Part of a small language model's weights.
Size: 10 layers, width 160, vocabulary 918, 3.42M parameters.
Architecture: LayerNorm before each block, learned positions, biases.
Training: a variant of Muon for these matrices, 87M tokens, 7115 steps.
Each number is 128 + 32 x the weight over its row's rms, rounded and kept within 0 to 255. Layers, rows and columns count from 0. Numbers have three digits each. The size before them is the row's rms in percent of the matrix's.

# layer 7 MLP up, 640x160, rms 0.0829, rows 68-109, columns 32-63
094:056111179127112125158131171176139065152147141063130123165094116177163129180128193094111155128146
105:146189150129080098171081094124192137148168066146116141157120096160113131098154146198101125089112
102:084125097116070091114152132114159100120164109090140124108109179167135176107129174138132092092133
106:130121105064145161176120084115135217163189175131114093153139085126135148100152093085118189081167
100:176152137121181172055100106095131153150132139145078163162121137108150107134116106127129133157096
091:165137153094064153130120161146071104200123141127162156079115126160116173176159086070099085140159
099:157137145138137117176159080092147105105138083084109124185092101156111186122153053136110125211090
108:161121104139136105162124103121132143144103093095151120158166151114141125167111128140150153159148
091:082106155142072076148137203104134108143124108138120098172155138132145146168126121109117172134107
102:123139153163181103123114102156207160166137111075121176115120091104108104120155098100098122123118
102:048154153141072064163069193052118146123144166112112148111139111129134127171130083090149107099154
099:148091122148114144116129177119071110131132111134135124111103157134123245153140114120161091119149
096:132097105159137144122119120135070171133161104122152142152102128125151120148155057182153121129125
098:163147153149128128113161069111135153052109149109131120123124163115255128100117113111117163143168
095:074102157178088107095167141128108132150158160152101179088087097185088133125125124055126088081140
100:054120136143173083103099157147163073159113104156149156105141151171111149151115110127152160131161
095:091223147126107047121113119143162126061116102144115088140114128123082140120167138033148171180157
093:182119139192124155176111127091097084103103118084089136203122105124121146151126155087088098091122
098:150098119096142176109095170141132138119088108127190178148118123139096139086180096105162158102169
109:133105173105098107127107181194134152120066119186114056122103102134166093095156080092140173144089
102:139145109119140133130195121118118170130102115119108119195091086063126183091101169107145124126177
097:106144143056145162146123131137103095114197133129193107165122162114082181099149137155163130121128
095:133169153121086161115121065225204137151091157096086134148150057142100166136106122088158138117122
093:146124103127101172135073081136116091133195196126108102141141126154156121156129137140117154143116
097:149151120081102149133135056131156237145118147086142142032160140205143171141128121053093184098150
102:113096114108081166121082082177141160141150154068132159087153150164106126155144134109126087111092
107:119093142154069114065160139087112122114192092191075146076118134139151105108169101144118143149114
096:116115169102093049165093174096113174149177089136117118092137146138134126174097194103134180185095
105:051102093198143081116197160123157154092147118087120081092134096126114124126083085110145116136175
090:118150133128110067148174121135156078131094108178096121136150096074136175079128113133148189147117
101:108090122183088137184109106173139128120100136105127149125131143076123115180155070147118109147146
095:131076084132179183159129139125102141134130110102128165140031052098208129138187133129096206132154
102:097137155187102119216184130127124149136112091139144143120158143151197119102133140079110126142074
108:116141148106105142147209100113115112114124157157118155116069117105120066118126125102195110085124
087:137168164105130164119074133143196095117077155089081118078167128123138117121134120118177089113143
101:054183128100149152127120143157118130146117121114118225168134047126127070132171127102129177154166
095:105134089152127108164120082134128088087127115087109140083118115140094062160154167205156176153088
095:144144143128154140157093105201103119123162132149085131126133147125194116140097146184113126187162
103:148176131172131097131123096095134095104097101152112138120067128111128071101076087145156120120117
094:118104082171124091139140189071168128154148109088149122111139096134138125143092160047198139102059
092:143195146128144125137141067117109109112080077064095114197135085101140175129122121121074183108236
104:133056170179100086088157137104203159127109158163168113125096103138135069105138143166119143086183
# layer 7 MLP down (transposed), 640x160, rms 0.087, rows 68-108, columns 32-63
087:123134185091115212103185119104104146140114133161142106133141125071132166108143154124108153131119
105:131134144123136098134126113133166095130092130101168068152136108125133117105101082135116157089167
098:173130128081141132149103082168114125143134105129155108132100115131117126121146172140105128106120
111:077139070138137118142121150141143112092137152042166133094095134097103102168085119162130153071094
092:233120145206095132116087165140107108089175160118110070149125085176109102086181140085158156105143
098:118120153155179112101076099209163126091125115097167082135196137135099079111126140168197185129168
102:078107152170141160098174093128159148161071160098124141100139134140105150108107101100121166163117
109:120079122151161129115148107142145103110126137075178054150183141148194144139112098126117115134126
101:117090124065125116169134078130105120132136140159207156099170099079107105114126060121115145177097
096:114095145143081177146101161115146103111113150145083105144159089122104107119110194124175160154070
096:065096071168101196107106115149117103168082176167154119126179152112165106155148117154091113167173
093:137123235148191142091088146123108104123163125118106149143150165058152196106113125132059127105165
105:125181209170168141173159144101121093182084113112147188142118083126165129155139131137169106169142
093:184163119084123116122182146109193119142095153161128144135169191125133120144115084132164137126167
095:104121197165147107083145177119145102143067094069173136116139194097155132094164134119129190193105
105:190087121178125146113119181155160140112107150164133138177126136154106192145174118120131099088131
104:121091087109173129151133121174139161103137132134126070086139134078138104153163090136225150144078
095:150055087121124182146077171190129165117078141172163158083136092123105109118126176188181185126127
093:197108166098134136189148138143138101126121074171137108139201087173116136122071148092175137113149
104:127126190053129136099145125132130171149107172146126096155148148190184117079169107155120179120152
106:171086094139183179140079107150072147130078141135136065104174121097118100176073169085120162154131
101:154085101131114033100145114136102161123115130134134181123083147100112088066115106135123141153109
091:096148175134112093120078168145094158175081127118173129101141119089132159110114069143146103133109
094:172169198134129090118151118131108107137144083193153124091122142100111152161134140189048081126184
098:075083025133128104025118097100110058124143176130127099099138127155116126132116128141128156127139
106:202130103139167142133102154139098103108135170080161170109093097133134173089142160129135120134164
105:128074084101131121067135137138121152134142126144134120096098126151140107150131147098096104144053
099:124158144115116181076159061160125150151130168145114169131155157117150136075074044122132122136082
109:100170080108148110131158128111079128114109097165089132097159067084164183115117102140132085187083
087:141172161124120137180124163073066104150096140158190126157140193138110116124148166176121041162133
093:098145121148147149115161150129063126163145173116146120121107123129115148106156145096121094056135
094:179144049104133104150170171142183102115124098106118132075150071133156089183152163131117132111116
103:140094148085131152170132081085139147218147091104073131089077052155134178147113091183103098146112
101:154120130150120161095146091075149074067080109087182095138055103158126171148179205106132081128156
088:140156122116071138123125082065125196123112137123053135140148134147138127102148096142077099123133
111:136151155097137128128156137099155110134109113147106162148149113102165147078087068131092116141172
098:123105169129123144125117085128220121147208179093129171070157158115177124137160139114117148104109
091:120105148137149144128129129170141114139142120106067093168123089083132162107097162059090088141128
114:126136102129130171109151116141113070141201103125092141131138108132185160087110107147086069120131
098:136169102108152116186152147165125101137086123123139140139150185138163135114146128212058128088150
086:199094173136121092163131083093104135127115070112099117101153118112137187199128156123117108105133